Part of a small language model's weights: no biases in attention or MLP.
Each number is 500 + 50 x the weight over its row's rms, rounded and kept within 0 to 999. Layers, rows and columns count from 0. Numbers have three digits each. The size before them is the row's rms in percent of the matrix's.

# down: layer 2 MLP down (transposed), 1280x256, rms 0.0312, rows 908-960, columns 0-127
# up: layer 2 MLP up, 1280x256, rms 0.232, rows 909-960, columns 0-127
down908 105:473506557504476419484473631490524551515444571464473468433464529519478506575525564547602483555574512458422469480528547528467512528549582435539463581456430439536518524501534450457530471484534501469486567510578444522499540440420479425497490504479445440503563578542498509472502506545396449479497546502413448497555465452485532571510452413540592521531502531383487461537427492491527497400617
up909 099:526393466543563352510452503521490478440510478472578413524448479590470496476435554558570444449444559478557448562532387444491576508537512580543555494457475471435420565404453525464456599511473480511442474529537524529514479485466357470486629548517600558585536446512528488435415515492502520534456464477440485428559448547455555478496524494436374416491512495569497414606496514440521517547488
down909 097:561504557540582421488485525528481551442562541532447569453442485537508434503395512497517488492410538488563498481480480505523540620549463536557414550392486523496430475449437586423434507575507562533551473521488510440386585528554461428446493458609490466574496494651544477435552515535528535435482484479591529454503454458479536468529542563618430433481485459539447456457482486502482473545568
up910 105:521510432438508427553557384521512481488440489474522492481505412545655518520480488477498502522520507479473468484519406480485556612495547587427485423533507498478549431488499577469425528454467457495613342455477476476563475500461417462472441586418512507486449579511474497524526591494591562545489405501542483501486525525390560530515550463545598466467599571448474497524503455475621538476534
down910 103:504460561514504443521572425473454521522479570487545409531536497560649383578489529525466462462473437513509485413507569500544588630440555561552559454536523427536545393546407553486597466473485450520495472486529500458606421486501486522552429572506527536415446522432446428476460482602528482457497533431526519452545481483457457447494506502468474473523578450549474448432493470528442482472502
up911 095:453442461441397535460530562462579430481486517492515596456441521518478571469511504568494504426427445555487557453573488534616501488449488570563457485534481485467469478525538530438417582511508585509446502528535536421515580496448497502384456503443378488510520488449505503532493429539487485428508495517424533561527544413503470534563463475606619440561539453427524476567459534505488453518573
down911 098:495452459472409531561498522528464428457547436499481564466469561528446580499398498403572446438483495470458510545493509494481524641587423478491554534442594380466451531521437511442434541488519493512553526513503536482444500545550640541411578537491494460507478507447434522557571521478499494584492451444475439518513501573496472435480521599534485488542471395506458626590476550371453511432478
up912 093:520506498473619460404511458473525509613432516491566545495491379566586464545459465502571490522367496534519412439529450476490475488500517592509513555516441506512503457511521531532494485534456558538476583495582484521439534547415487537523514485458527529570527499541536515451465514526352567568442482447478520484480491483607375541490516466539459546546583596492541454374510593531508510446482
down912 087:521572590482549516490549492506559522529497552507540591445534393513471518495499398573474576424500472436563453534482471496496498626419527579572499573456500503521524382465552558491395516510435427525474521447506458491558456537430465536506502514524553447484489520583566547492448475476421386543512471491467454464453529452585507526459527521501491490594424498557481516506477538462507583495550
up913 099:495547441496541510568546542574502497497541424544442529505450560572516533455518498542500596429509484511496497501543577501541484483433468553561372418487539476525444466596396413471493467519465556351504453532455396539486423523463502515508448516483501417543469449413559522556551487532507511525530547510465618454431487501526527451601453493483470550531526489459487400437460523474626451438562
down913 099:474489502524443376537423494483543483444547486447455485436483440513525504503386485561459496463476622495445464498585522492565491447528342516585520422530428426478501539587450384507495453600509525462566492556420559544546532586474484548595476468534578489475517502487545548551473560537511561576496469466497529516396588534579418505495467527491527444554566496453461449461486544454415495540506
up914 102:467527496472576644560543494555552523502491518481547539471590513452461518484431515427545617556533462550500507520482497535464497478488311494564490475482488481572343494614522552479573524464536553435486453529444532587499506422551459569563506507501393595513633392543553431476605551465481559476486444502563427508475519530489513487474555528344513519548547528508528418466453440502419475562529
down914 106:607505527490381500436499515507491557486471504522510464528492544574372517437412434517453499494484413539474477578498492511502532445474430483583532518485442395567508465405459501414492518475473415474486474542487551551422474422530461522545606552477494549465473457644500530502549481373478593589420554432524525572519480480510444509432482476468513497529472525496518484465569484421491491557570
up915 114:487517506484587562433483489569485497548527582571504478444440447526496418464529623439480597481484537449480530493545526404503555592484584423478526462507480552522457619600518471460532572474507448448519426449485453504518464437489545509506467531539507617503518475518556450523557491508432602467526487496538513502452548443442509486515501366578449551441503453457541384583440450477456477464490
down915 108:509600571444489592496574462536435545566527457448480599505461444521447630546509421567499442504591490405552547523446537537571444526551483477409483466462487522527421433601444516493527466468494521528499469576544538562483547519546506494453558522420421561594481530504406502446422463444523484415445395494459501540461522516495554486574587484536508538533435559500478416479494443507557494482563
up916 107:478499504484520514518462484507522564538500540530443538541444530516430544442460583446549486531586573457528414521596504406433472518438468403536519426475425520490486570472499501485583463432571367440467478435464460494497447428485537466498510485464497496567480496512394431491555666588506567545502434472521510566460501497543607440522458427458388434589472498476503497466439555585535494399525
down916 105:556589550445472515497471426591582485476518502427473598489581431615522532527489446444457509460516496406522558516447467491483497590516520460511461494465451560516528508547406571482583498453433505499497523458495590515558480491434550532440483478478475484519565608501461471470418478481476489497463483518392497575526447490538510497530438605556392471544541478526439395435461531508502476478418
up917 099:493484458514553546491397501426492420557501472505455498501481516476458472498512506524547502541575492534551436525575525519580432562518616493522486481491491539498569484510522440512501464406464528455554453509521543515458469494488515532548481441464471549519490505490531501557401466540532376479496497430525450485571549450415531416435476466603454478536449563453434552562439440471592472488497
down917 103:476492533509477492412519460545468578424483459504454363519440504627516578467543629575614409541402492542484524428473444517555524557509583487457540497450523490562588485501445551555456544502416500559592495454558567461509464569527576397439438523498493468497509465500519517541556506535483515489508472470500517483466490510541514541487572511448524469466546536507513588485567489564435507581413
up918 100:414541528503514477562412512501562522574336531522483520462483492485496557572542526503642503509469533564500500472522498441538547590475547541442502514574480482516527414483584525547581438494430507507487564513599497489572529460492564514544493488516629512532509480575507441488510479513446481463489526560591480431504477549487521480556471537535518491495597576515536500527449567494486506427458
down918 104:543428481576407467441506534537433559479468454423413510504519445546576570555468537395499460452556465521534551525436524489583556471486522565459521468517486499456483473431467506470529506472576557539506475503591547540507496495512546516425599534531518523563521505474525431458474533521426451440472477482593451464504536520545507510515530568486553468410513475476550503554500524408451494566434
up919 101:487501472567494508535519575431514523526450518498450560545559512478493536421564555446533497401518585567521573513460526508546510458489483472526506454541560492527559525470380494441466383488504577511405453516494449521510446626509520465448592561486548491535467608580538420449503486521540414481496453460489545536455388464473574528471431522533449420486473459383518621614439577476550542462460
down919 101:487455340464460488577504484533538483486554494469479521489549448605478536477422496448448492535508539496458485489565510450571560498389453434488476494599465486454449490529605564482480493440461491473403537462479562522500567523442490549569479499457541524481556526447482504483575469630483561525533467412532550514520523466542612530396522523436467497459450590548428550377441485499514427414507
up920 098:508434557514522510559526577420530536563522499514500526435457568421470548552458502603573521594509453600488545481530570375416600475506482448523501460558449481498592607491536518472460478514510519418454516506582495495497466442465536544557503577468483524585491504506510361479487468491512431534597534503497492517482506537493497423449482486519553495501455416430498499378519495580496459414473
down920 105:567502485536516590420539589437427513555502456545453480478494436519532531438469489520447538501549520545464505656546506524513487422440486393479466518559508462493476567516497538418428550536428459509443368453490494592463468555483508629473485516530506529475508518507485457444561498577497529511544544544499537565393408474484487504525597445493519506465504400517496412444512436590500580462541
up921 105:461440473559404529475470560479480538490553545382530549480452542430525446524549473540518475516407498582471565566496513466531468562517416563470427450504504460557468486491523480529557494446483438413580546585552457516492562527529514544514477442549582508474497553475487600481489497518532501514562461466534530431585523478412586473548417447483465487418545557538444504552470448478463399487577
down921 104:526543520529494456493529518494514509473518433410534525509504531532509565531449434448389493528465519556465466498423525472485486494483503470481422548464604493492475436532424451533499515496471366423511475442538532518554490609427593478396533548618456551489541492521416486513506509515498431472505538480454497437458393633474597514543456528518435534483567517503544523496519429561397580567499
up922 098:527523513501610556527562546410486472435520507552504482527564585532557461467478554613452500577519422484493635467475430466467499459457611511344485488434441579544414509543477486454444515451487565660515407409458440462526498492546425500498523440450494499428437507547476490518463543488522498438488452595493435459517492457551483522417484485551489503487569450526408530512473522502482517478521
down922 099:538536495547522519464574590497504449512441552513490547541498552489610439548472565607529527583519429548482546471483408469482522475413545446353569451454510539535510524498514472524483415518499535534487363434452588412512610513551511499504471462466505501484434456483461498408547490546497467498473535576410441501491533536547574498479446481495466574471524387461476450487510437537460434419512
up923 112:515503538489480514470428507542417512479416453490488519570455466570518407476510439469555499588471491558517529533472430429543460593490503392440459406468472494533468476433494403497582424552566419454483494450460491447432570530486378556593454554416452456532510537573520579475570434440387449431416472468458486470486491467519602530540514442439618580404550515516439477475546513500490581512380
down923 105:559488532529432556472494411481465592456515469517499502521458564489554438450442541471454552487584418452432494519502496503560408745482507462464563464550493467461561459617530560568443458504472477526513475532483511484590535545469512548453496490532490464496509486530567479525481459492461486489558554459490548450457535614509468537432509478507503564461484493397547588550414490476475471503443
up924 101:461501461452499462415371475493420437449574532504512552550411589409453548501435492550524476434462504591476505450536532529487487554516523494470489455563502470451547565461516492424593490540599446492559488494498507477396518517531545590506501528526509509470467548593450574461469512484512479505499453541507637441512631467471464521408506511594521492424589625481556519488510508449596535497432
down924 100:504581552534433498577416460465408524515530584526542591467495522466495488464462512516497515475552660512381577432542493559454450455518471489484523427554511565544537510419442551409497495410498489397475460488534531424502456530541456560431553494550506442482492428471543413494501510509489458445464588544549547478463504529432467486499409520526486464505560573486496449535534495478488521541498
up925 090:545472495463398597401578379497528473476595477471452458472546457479487548433410453525431511527569416445522452557408540479472503495519531535471422455464517575478487531590431494443455444523505553575509562505487516472474503574537570589433528515511470586450492460483505537462566440472484476504611458481470485440481524491472501465433481452573512447567561540457556467574502482576515422531497
down925 094:405491542581441580489445479471509477598610466451494521446513498476455529511495600588392589463494504400543569573416538484416478539469466527517516497467450535505424521562483528503563501442397537529517560550407562459597465520500606546454468505441491464481504539459590528505494509481413507546594399548472422496500503542449476446473431539519503484563524532525439499578417542606558503548529
up926 101:455528478437538500546477509558480626575563509498557536426580458480580489499457593432597387531572524564447595507415508412439538567513381527443570489531524523538517544494416580539488524569479453455507474510390545461411558488451495523526464518514457446472442484520506503503521601472472545491479539545497598500484499582480459514579540480462571512489525541516505567504510529545518613500514
down926 099:440434451561508497511441420568520563428602572435580494534525510513501491503586465473567539451611583426522501540475440417428496503462501576475496484429482582529507416449439583473547570466422407481510466470570492472567560520516527564449448537488517474477332495555539438611450571452501502533469528492489484541461474511413515574479480512546548492513450566592484461491524445529458593530504
up927 102:535460531525549595497426515509529476519518515527580514552525518574427506576440432474435608520516519497462440436436539592466419427472510556587615526417495543452532509512560533445482540505455594516528522546560428495542401551524486431550557497580455527516514465454479614516454530553583461462389526514577529397519519506494523462540461490585538540455547502520494391472567493530441465500486
down927 103:504468445449570454602476495428534473501448587547453606430482537477506376554574466496595439488559433420481524501482442607492463539548549499475573417511546572487465432429563580481477463557542467499507513439502434478561547501536528544458535508557581582497417455501448551434520432546498492521499464513442508514473461472570445443505477461391438547464441472469450515424468470468505579465561
up928 090:461476438611572463519557502501438453406555407534521467403495524455571536489430509449504512412535432494516584554487576494497494577522539459516449499386543497471629578542500530492519447598538516481544555555552499514520468443559476481532440407465402504492466594507523489469599549391529481499527555438530529532470416433530499437513437457536556497486599541517502420529513502509431500476579
down928 094:509515433579374418451563580524508450461483502625510459397551530481499462489552585423528505393529490543564462561540515525507537515498494507507485559498543521524467521599495489511526495528471556558522551511505428546469393421506525493621447425574521432414518528496469524428472495455503441596552572480583436462379507501527483476531451532475475534510503511443538481551552503532570558436494
up929 107:573490462417456589422513490396565574528480602570484484571508602514451456492489592541428597478544546538471424441473519532437509572493437475562441465506535417521554499511484481518548555489478462520551476541480425419507478552427473507551541544507502392539534497479481475528463451445475522573528486490516502403512420411579540534455489542429438518368575426466600553572564459517468421466437
down929 107:477548636494517430443440436516506555433540566546460555540475535483559544416409571482401519492486528496463455491450460529455461600537508440413454440496433528468463494503481544506446484488428569476515541545480433562528474494627493573494483560450450461556530424501565500477485482521496581522533420514463516484571453462561434497494437531489528575518390472504469509529456482544494538537500
up930 100:551482450403545543482523515509494549531498517474558528544568552474455486514577461511508549499528550557495544538557437594512520460484504580482492512448413507529529503410517449532504465465474328498429496487480539517517455575411457398476524510493498553615633436462560362483501561428512575604457497516523472557509516427505474482472521608469471471486549509490437415581471589486506452485457
down930 099:624486479532469515450570503480443521504468415526572514428512574563484531554508520503528602414600450527393558467519437577491442492409538433484500502515591507475371496496461485464475514503482472531491584471443419515464586656473550511445402468579577531513515553472510440473566545406421575516556562531621451443493521461514498487525487476582520444355520421480571533445568506497514550528536
up931 107:548445445525539500468629456486518506418390492469573569530482525472522523499549439543501440458416461545456452510510460510483522446462481528460545513540424477529470472479449538559457433603500526567559511506524515497528531498547545461547534458573520537465528514425480514565460580597582532537500587460619524481576465647531445533557455452455522520599518451545479589512498505554462520513479
down931 103:479482614446452457491458481442492485507495475463485498473509483475507513508458464542595565492583614536467494466390575545389473415557503354475445492485490521488508561497554484498485414548573520646528537535489595401573494514601515576524649497511589542454512505524590491502451468534560497442491534492522515435431451495492514514447528558490530526524514440446516499502484508479503568443577
up932 088:577598521562453483489446508492489480543542600447533494518455537520553588477540520457479512529502538574545475613498477510439436373607499596463542493514500485501547521525485570514477500572451467515467392492486501510605514501457525515531479532481522439547496567463501395492502602519559471497554562507508457477543496515399596429556464464596511517352521440512474485451431465574536543479518
down932 096:469502514483572421507443500494473522499532540437588507534423494585563470519562601489466562452459521550596524506471519569428419401570560517512669566439573479518499519531436505542460460502407327457486369495482462565515504548546534489452518386515535483483503506462529542461609429538466533504476586486467480503475519537400563334469493449621476494461526475476488538428570486465485523546502
up933 094:512495417511567453529500506580475505525540457538479415518478507507559553405486499468538477448527525464467493599592549427540619447485574463467484516471498548535420463468475583466504402563466418490441478553495452541624445351492445514501511608493462518512541507514463477529566516581463474592536411502488475453462484490494483474554538515497521538364526527444592564493482504548554501479415
down933 090:495419462532533444417479543516425542550546508520443464507502476499473550491401475532523544476485443527534432578503501561483647618441592461566490546533430497484473513466489522516473392586483413499534444609542455507603503533522423395542489497456517397526505541597497533490509452453473446464514512398443406490526522545433395371557522531566539536460504564477540547471453538564463520506502
up934 085:483377471469523554449447432566488451504575483453478565470407428424469429555465583507549579484514514451525504509512474505483408497527501452479432532593428424469574554539450460563481472456492520495417378537597539428433466563532481590574414465412489529487528555564559559437505545411465506504456454554476548455494452435480490472402462472605520631499517483552540486521518558451487484515585
down934 093:458339468569478556474505479568526425489625508440496566483428434629454470561575510438499530515555572460433540477521503451530425531601481505477532433576481519488497494448446456534582481481433452459477410519631535489559522524560497573547492511520517559462543458482505477467421479555527479476470525545524514474486494437468509471413476492516488533490466510557496466500448538426554500511629
up935 092:522524486582487592548516411552516525466533425586609561515459491495522345522542407429572534474518444502558433457516489469573463512382506559469481466436432487513518515455533541481508540504488520499558470500504469409456491578582450480516443446510439534549570538483578505454481580505448571544451542446457497537519512508462571478547485544494464550451526554440534501478378459466576462445568
down935 090:484485501458530525600462416520599508529569508454510552541384480479376530476475396539537538433489559486507416483495444443466452661456526545461461451459522442456470431473545460481446397517499534533547531496521512461611467494542506466468473565540533481551534498498476571441521507456453593541502429526560478526497486465539515480434442541565539614495514540515480527441523564536556457455577
up936 097:569479516425532502533569531516488475464537527483628383453548539503518598421510517504512479486407496458470503491473545475506508438524422543517532494530467503496507556568543482500498439482538528444547465462406401468515573670498507561366526470536397497451453455382532503539520520507531518541444508556529385443469449571512557538541505530407459497489604548582530530538477511489540442541547
down936 107:507447446470501510508508461559477512499500380550490491568500480560455505376480478456538478514532470461604412465545506465561434474490509493505489475498577551586394529589465559486552506457503510495439414593524473483520460495546545505512494490453448580427532509538489545579451457432448495599473528529464493493514438547477546470559436404493468587486521462535460546508503474469539492526427
up937 099:475457490594503486535531537503617504496456458566486562494524543486515531521489496648517441485558504471465615446549566469454501460521416528477553421456475459509541546599429510486433502484419460454546542472545525570455574553479454499544470527453486543524471485482463448411408468516484443456472556469499488523546545535501528547532536445512455544478510526467439584497568447482478470505523
down937 103:556501500555576505565452453525667535514600566536496471517532572510523408433490390501540456603507502556465512542487556386500496532450461465505544421487554534443488507551501480514493464510516433500571479423459510521431503524412476429471504544460519548513434480366548461494475567557510533478457549516456445536513504495481519568571582501494466497546628491432447473551546498477367490541416
up938 115:541419437509492580501445444467565501563486548501470496496441566465423391508560461528489561481630578502450498428495514537394569571453482571416590525516418537397421477439590502440521458443369510609492505489517548537590437549417534514466536552506593489425559503472546496549499500415562376465487471530536504434466473475450498505541427522530432486460539434544538460514432462538509448475512
down938 114:486491438463527544481512500586467556503459489495469606497471523385584547483530538498400528568661412494477554471459396462516450597419523489559513495567598531508473485488478493531552522429451555513501442534579514407490400457494474501521570426456524541489539585530461596491416504432513485591522516596461559462424543559567565526559490519545459548404504556498426421572542528546492435515445
up939 084:476473461607543561571545535497476432474488496611567512464412462501456439553606487466546519462483609429580508516451497434473460579531477509441464493421468474442539506593599488494546411496463479550485520466480488415513497452528544592590440487582487573577479552525457534455604450565417443533442456527435499514550562502579564567430540490586522577596490467449457523508524619516495464415453
down939 087:430500579575494595528510461464509422490455508633459490499429485598409496591502479472486440447439649449497464563470494500366420662461459453524494557490472488490553470495506457535445393488474508470533491513526476423544494534560522420521524546591404478541509520530520557504488439557506464530511473540438487497490565536579505570381488550564447535605522489448460524469490511566556531501487
up940 101:495518424558599543459446477524481477513578448555468451498480541432495385532532498479507616532493495539543467565516478478492506478466453508619500574502428523492556470483586568531403518553501460483426552559451533461509489479412509479555517463554522514545530525401487468452595479533422547477563462416564505525577588469430447475419500406471566489476478511503480367512514490497462422460621
down940 103:424456501471506523535475541523467537586544490542545479536535519490517412567462447479592460499475570486443537473448473466483508482588476475547475492483476567478513516430532404551404422581468507470501445494441524522482490490493464458501551510495473516569445512468494574506533467447477629354516449430524500501609523501452525481520447488614508531496536500369457470535490531562490440469578
up941 105:472422454557477572478532545458557562541503440541417512533523430470471498533520414587462500530376556547489402501485546460460445510457465445502568506480435454537443448444549580565477463489496482484510537578544581478561535448521562531484492470486545507530490506403515646547477542550544474584607557579545496482461611512525458497514496528502516463577490513452555512518460480633583433427459
down941 102:480474530508536484487613524503530501523517543542477597430427506520528498480549519552535564510510451516474501477514416510518470683468488545507507479619562597482569536461538548525483496521404570490522409544559483471513640513422445550501530530496506526498502542389518491475546502524459514409560481525520464456485458418474464570508449511512507418494501422407430431439517513484460479482510
up942 103:475489450444523547357476449296461534472517572475559648554364477478440495517440540477498572566473489469494552496400559509481478515485539495510485509532454520487544552585488513497465449528465426459495537574556517445528402528511442562457528503541528445589488490556597422502505467468579491576494477508557552481572462467474568473499516461555444613455531522511546523454539501457482499443494
down942 097:464403518530511537508551401435461467463532566469523554545458526519430492419458495464484489531440494514502558589512536537520489608560541529567424427457558467496570492462466551546451511494489485447543420581470579467447517566508506485499550529467495417557500517528605547493522528516552531555459444448535533387574508433454548494437503438544426460444501512474493561394478513535431542444476
up943 102:546536494593541481582589495496503567536499565521513550515499460464436526518442515450428479497465514542556497547522525466521415485528464452598454554430510494607411460427496486524478479588469454472425550482458543480581523448532474510563408551436489533621559512531517565500464436462543554549562493628444549513525466485438426469558509493563463384471504453542489533482443560594466584483459
down943 101:521568527474506544516520399517448514542472549538503491498535506495382494465459467477520502523498410476494451524578551456462517644485509450451524474578556545449440554428409515547434496459391552426517437490569519539597557464549529477497488518556491574555511456522445523409435513494562456532491537569512504567543509490475516450485504575481518512553333508459493482508494469529518454663505
up944 111:483456426462406478442467453447549464483417508569397527554387595558419450520492525551492565443482491499566489514513444573504493563485535550438493464424595429458517546424454452517460478576406546485467524559532492489544612506425572436506490472482611533466475417449433412468506488497486558428513426540411541528399507503441544494502403508437550503449350467525575484480525536535437512500439
down944 107:472540488549449471455478508475554547466507605429530588477435525640434491515487585464450475532556526450488398545528365515533401759497572487530481466495553454502490537437433412508469436484443526564522490510504504492515522509526592534411532589460614562507393520577505573530471439520457513428498425495461515515465495525480475494485519461502463555389454484564468574541484456509558472491446
up945 104:482563474463549561530401460592640529467481451507533681484569433581507544479523467586550479462470583632496431486533509495461505434455484444541487514471529491488484482501526532530505533510448535506516482500455535504523423322458545429544463591542492468542507461499505457567532506488563568485575467453415496508516466477499518493582466530552482471518443532537465525450364471488483536505494
down945 102:460573504519557553487425476556546439533475481431471492522511500465516464495559436449503392506470441537382441523445488555528572440559494524536535611610586475414480494496457542401488492487414541560433466533512547425505477414513414439537511663516495592520464614454653465545478508423617432557476508467498365475529448541471537565439530492442450474430445528545556552483510505498525482498511
up946 107:499474556458525377484529486531469523457456462429444519441538498524536541462522471559480568522459503583524475447476481566563463514507409418615466435478502552452438454500528460498469492480452408483544529499467458440481574548467479558511483460421502515474429514505438517470529492468546437522538514436501437443524525404499400528472530478439524453472464485536529467505516567441495430481535
down946 105:503469560578549513532456495532510580523416511484570385550486556480544577496571545462472560496503467491583566398413526430495448462481512452426457503519530543436455473518508470470479448526437529373475469401403556505509561558536450471443497521508484441552518522432503487569525559452625591419589534547509463510554517398497498492496548596502466489575464537509541498538459434517425424551458
up947 103:495538481506481545532504429567521525470442601463514508481501514515540530505591497432573490482473548520527588498448510614532547497435491574418453469548578424473507565419472497484523509416568492526480531529424540497485441475565548558500544544551529623554566442530491435545499539534521533504426534509486473405434493490554420524466490578506533615475501507536557497532540560525565471511584
down947 103:510489476502502570401485524467446488451564508570507541506439540492630509552430583528554521487441475566529619549488467463522507437503563544452489446468490494384471471491523472428491487594526549570489553488483551469501528459522472560538470486474533446532465483525432489548412493531490492617446496482557510449529490504462392476545478455512488478432513450556435481528464576551490500523417
up948 102:492512489525417523478541515559480505568441508492440468430394529497405536548626462556584466531441530559441446467543497471467579508601443426464490483473504503458522524542466430628542505476552466452524572400612541545466480497581604504565388504429600445548528527504512471485511591493500510508556471448470478482443482522490546475546471531515450502434392541560550512469482426495606418490536
down948 109:576506550520427497452490516445401513480476522531476331537474506490529475547518519552619507518569555506440505534492464530636533447439436544493475557465505595588449488568479490494479558534432507588567539482546544517480489536540564483520501510525560528503496442534463434428492502519429400441542415437538518519502412491505483555564479469504505551441417467491501514531488475504572481497481
up949 090:490550460520548485522494500458553570477496472512600487478414443388515655432541508426487495472407473482524493472487565451453576446530524385459509564408565515512448575556429518494654508556560551511539507429508422458530488543444604587480589492537561548533548498481541460478564490552465481444450534495531518520476515498443514475539539611512502457560436543472594623557494494525498488482501
down949 096:447482495436519422635538385487535579450609532380534467543521424421482523475452477560483479596432494473554454540458457482512517551469486461569540510496490537425429471613541436539541553439543485431543451426494559500561504562462584571461544528479511463554463449451534499506549450566491439503531520460498557519494450474469398469553559529557489519524490515610533492492582529465513484473503
up950 099:564455520434477412552491490470486493438484416483588417439431465416492528511522442564456557473398565408470521420502421501572486488453556521505443439511527461557522523518508545505535366523459473503487525458415440493412515531546434510541486545516476496433475445632521634459543509544468558526449516659532491566486476411518589476593455540521482464497522521541435578532530548505339514484480
down950 093:500504486491526496488517454500614360542497412462566466450432561522505620486465476556478525543547532427450480466501517505518542475484497439451532458472504513402422486488392495475472457563415440397561598542526524493576613620499446481473507545530452609484498572524472475576472526519462471515562549476514425569509519434460495491500446540539492520482438492438498481430481501510472492584482
up951 124:429562465475476436519457520492521434461459487455544538526552495447542496496619457475543508580442414518503416487516483442532524606502539481488577492428534495532448481498433431441463470439471465478491463582500473473466466507533446456576496532460428579573497464468543531495594558497495490478559445497444653532435448517519471477429529429581496499442641514586502517491471503574524586450384
down951 110:459449568486509508472501488448511544455540551456481416533496480552389431499482463474520522551519512515467412486467519510556537673477417487466558431500480463500502542483501475531524454546467529359550466495473632409503538490510486525529424507516441518513538553497468555460538400550393543463526416558445572569519546537454567465377593516462459464478473459510442434458446465501483591501453
up952 107:516522467565490511495450600481524440461479550512545514459471496488540529543579531505448465533540507508481457487556433533508493392473543524561466504475478532501509473514534512466507619466522616448497504474555535562585435515485473491499352483382459496558549514522506455504483570547541471419642521514553497539514463510539508468506580506438472445611543501530504543590469565447464438556457
down952 100:435479452549466518451578510504512518502465514522496503567471498546588519493572506486412462561536477545421417491381415487551523484547407467700479565495523488525468549517486561543448554605513544550567411527521494575425468496499429479520438513397480499484508571488494555431495510440516536525589566523445408497500444484484541521441464631519586459525474502452528526482610532461500611429425
up953 106:548506494561492415488419516494470489579554437582441534452446480356504552531481520472457509470463468573526502503534448550518498480508439522512519494520437446531568519553534498533608473563528518464541559527498507545381450549488476583501543472447454451444487550535504515459500556565460454557543402440550482491549460489446550485470514511587520497515496377473498454518526559478557493480550
down953 107:584514500462471448532439559445485495551492486503469496495464534518472455573598536482488593519419479523555474533414447535575522400508453553477475504448429525580495545482436499446547476497461505494526544534437533522386467557573505518439532561449430465569454460543483451543541501442425522544438514517541435512537387532455585576489564470483358527494453498476480378548532544534531573519527
up954 091:469455474498588440516542567542415602435480489450612447517524498495524489453503507531476379557548474481501479494525519438459522470537459482457528468381507477488428528526456480420451501554385469490544486574452506543504573454427591470516510463518503450421494511516512503421583508498532455557441504543480523511515412518445522495556374518530471417484420464462434590615554518424467507415496
down954 092:461495464495532481471488517504376457511505526483604534526575369525534444475522498463566505436549492470493443497557504534502413462491479449505488430459555470537464510583495460433526532468486460568581443570497561514547493499395532456538464456537556450464493477543578569530516415467553587549515583532528499448512513551429529435470445459442506447594408445567436599596459548415513483474488
up955 107:453507478508620421505500522489551504459377525562522511558535485556506508459525617514492479499550441502463452455562519498431520548498480533517543460548462561496467471486564483531596508503427495608519485471456484505471531487496534452388465581514507517403556514427495493497471479456407563510451371490473502457497587427530550540455532571475540454537569471441589605421510579556482513468464
down955 102:460521532470558409538437526485590481463489517510518503435455551476511511493497545592494524500636443578539484516592534475477497446478555584440510524526455609486476498437550507492525511481468512435414425542477476521548423492434604472429478494444440458449498441431595577544472513531418525571494519491559534461501596449536558472447524459469563511573529443439514460461497612527411428458512
up956 095:489442480403430492517483480533521568551559448512434477532473457489453450564573487495474498574494541527492432513589559446521451502472545616539479557485514591423459457540431505545483526447485526514428444457357499468450450555479411614481518523481527477527591512492513513412399547457547434456455547435530470456432499475454516465491544437484481497489568550478553481509524412475497492480488
down956 096:513482528552492466518577547427387519500565482463529493488474432519435472564519536490422525495468476472515466520543545510546524537472535595503545494435531517321444404540478481573474474472425532535494559523430495461507484598490379528390515604527524464529537521445607519405447493450494491532564586460527390509516548510475553389511491497529564454535543454540592478498441425417519550459539
up957 100:592554462417529560444518490532523478478454464399556579573516497477439410487424515468536529561385594524510509389510494442484550590480451516533470493436594525483506487490443552562566534521491583504555495544497457491508531431443529507537541504472488551487510491516518491563548518512518530433456469588451518493538440560511486499456563580547501523449501490470616487422439411552542470408495
down957 099:559579456481441520436493457488465505529616533444455503542467488520461442430528487438433520451427642471517560449440531450560544452488513585434521475457456529481472442524548399467420528491519462530572522455542518556431562529458522506491558465495428430522606550568536462411581466433445600454451532465458533587519497469438451459439566603445599439474461468473515552459560514522486554466500
up958 099:503521507519503555466504499565455379523409607528499476621543432574481520467451468464580526447556556554578434533551530567644552426493573536543487489493471519545489445439528432462481459457497478460430509477552467530482566556445454511649377444482479545511474452505466476525528497509451542439512407561518461491525466466475514574557433442469563515514513577441520445458502542492451578493443
down958 097:455433462545439506489535408467484509476446425581561490479449483546571526513453337472519434471578610473442506467461514448585419650549430510522438473518559518445475462438547474578497490496574501521535492503461506505376530499570550564525518530541502548553444533517486521551523453502495553444549445498548499477470631505540472507414438526532486592505536444478469521527492540467522484530484
up959 094:468498545522450488451569501495589440565506547536469548532524444383436456512458449417447512492573516505555428529452545498461499513556486497531495516445406540542480419522561515545569491560492494468514510525514476504475615512474555433451416542529509436484592622614410491400561507464488471494505544472505548487589583527474557442488490446599480482511483503479462578448443445510436533422580
down959 096:359506501620493571534552488534498436543503485510485585499425541452440552483528584384491438466525509482489441513421550416486424556537494516507500518580474553513427485531566472481516512546485496537483524514624546560491552510460514432478420460591535540549549559499472511434463527523566492530415485470485463518509505504426466460566470426520455474550483503396498619566474615573488462347537
up960 097:460452567466447423561532523435585475482571479492488568548532403465455505515458455524501512507532500545512496563589493560481447470497485416531485435494494390547552468492510467544488504541483428454397588541549497470586645452532557502530487401456520433545506553382408531496569524531546418494565458417517528656507501520471536412537453487503491490512472509478526442421561543525503485394501
down960 102:452572469485521411546526532478529478461625510534475541466490444531525538482468510376497498501535537609476496539637475583415429333489469434472426577470589442521493507490440434521507467507421484492401554535512473460557426534513533430431554399510519449525563465540455600499410529450518535467545579495493487579518497507531535426586497502546462544493535564565497462452505565576390461446436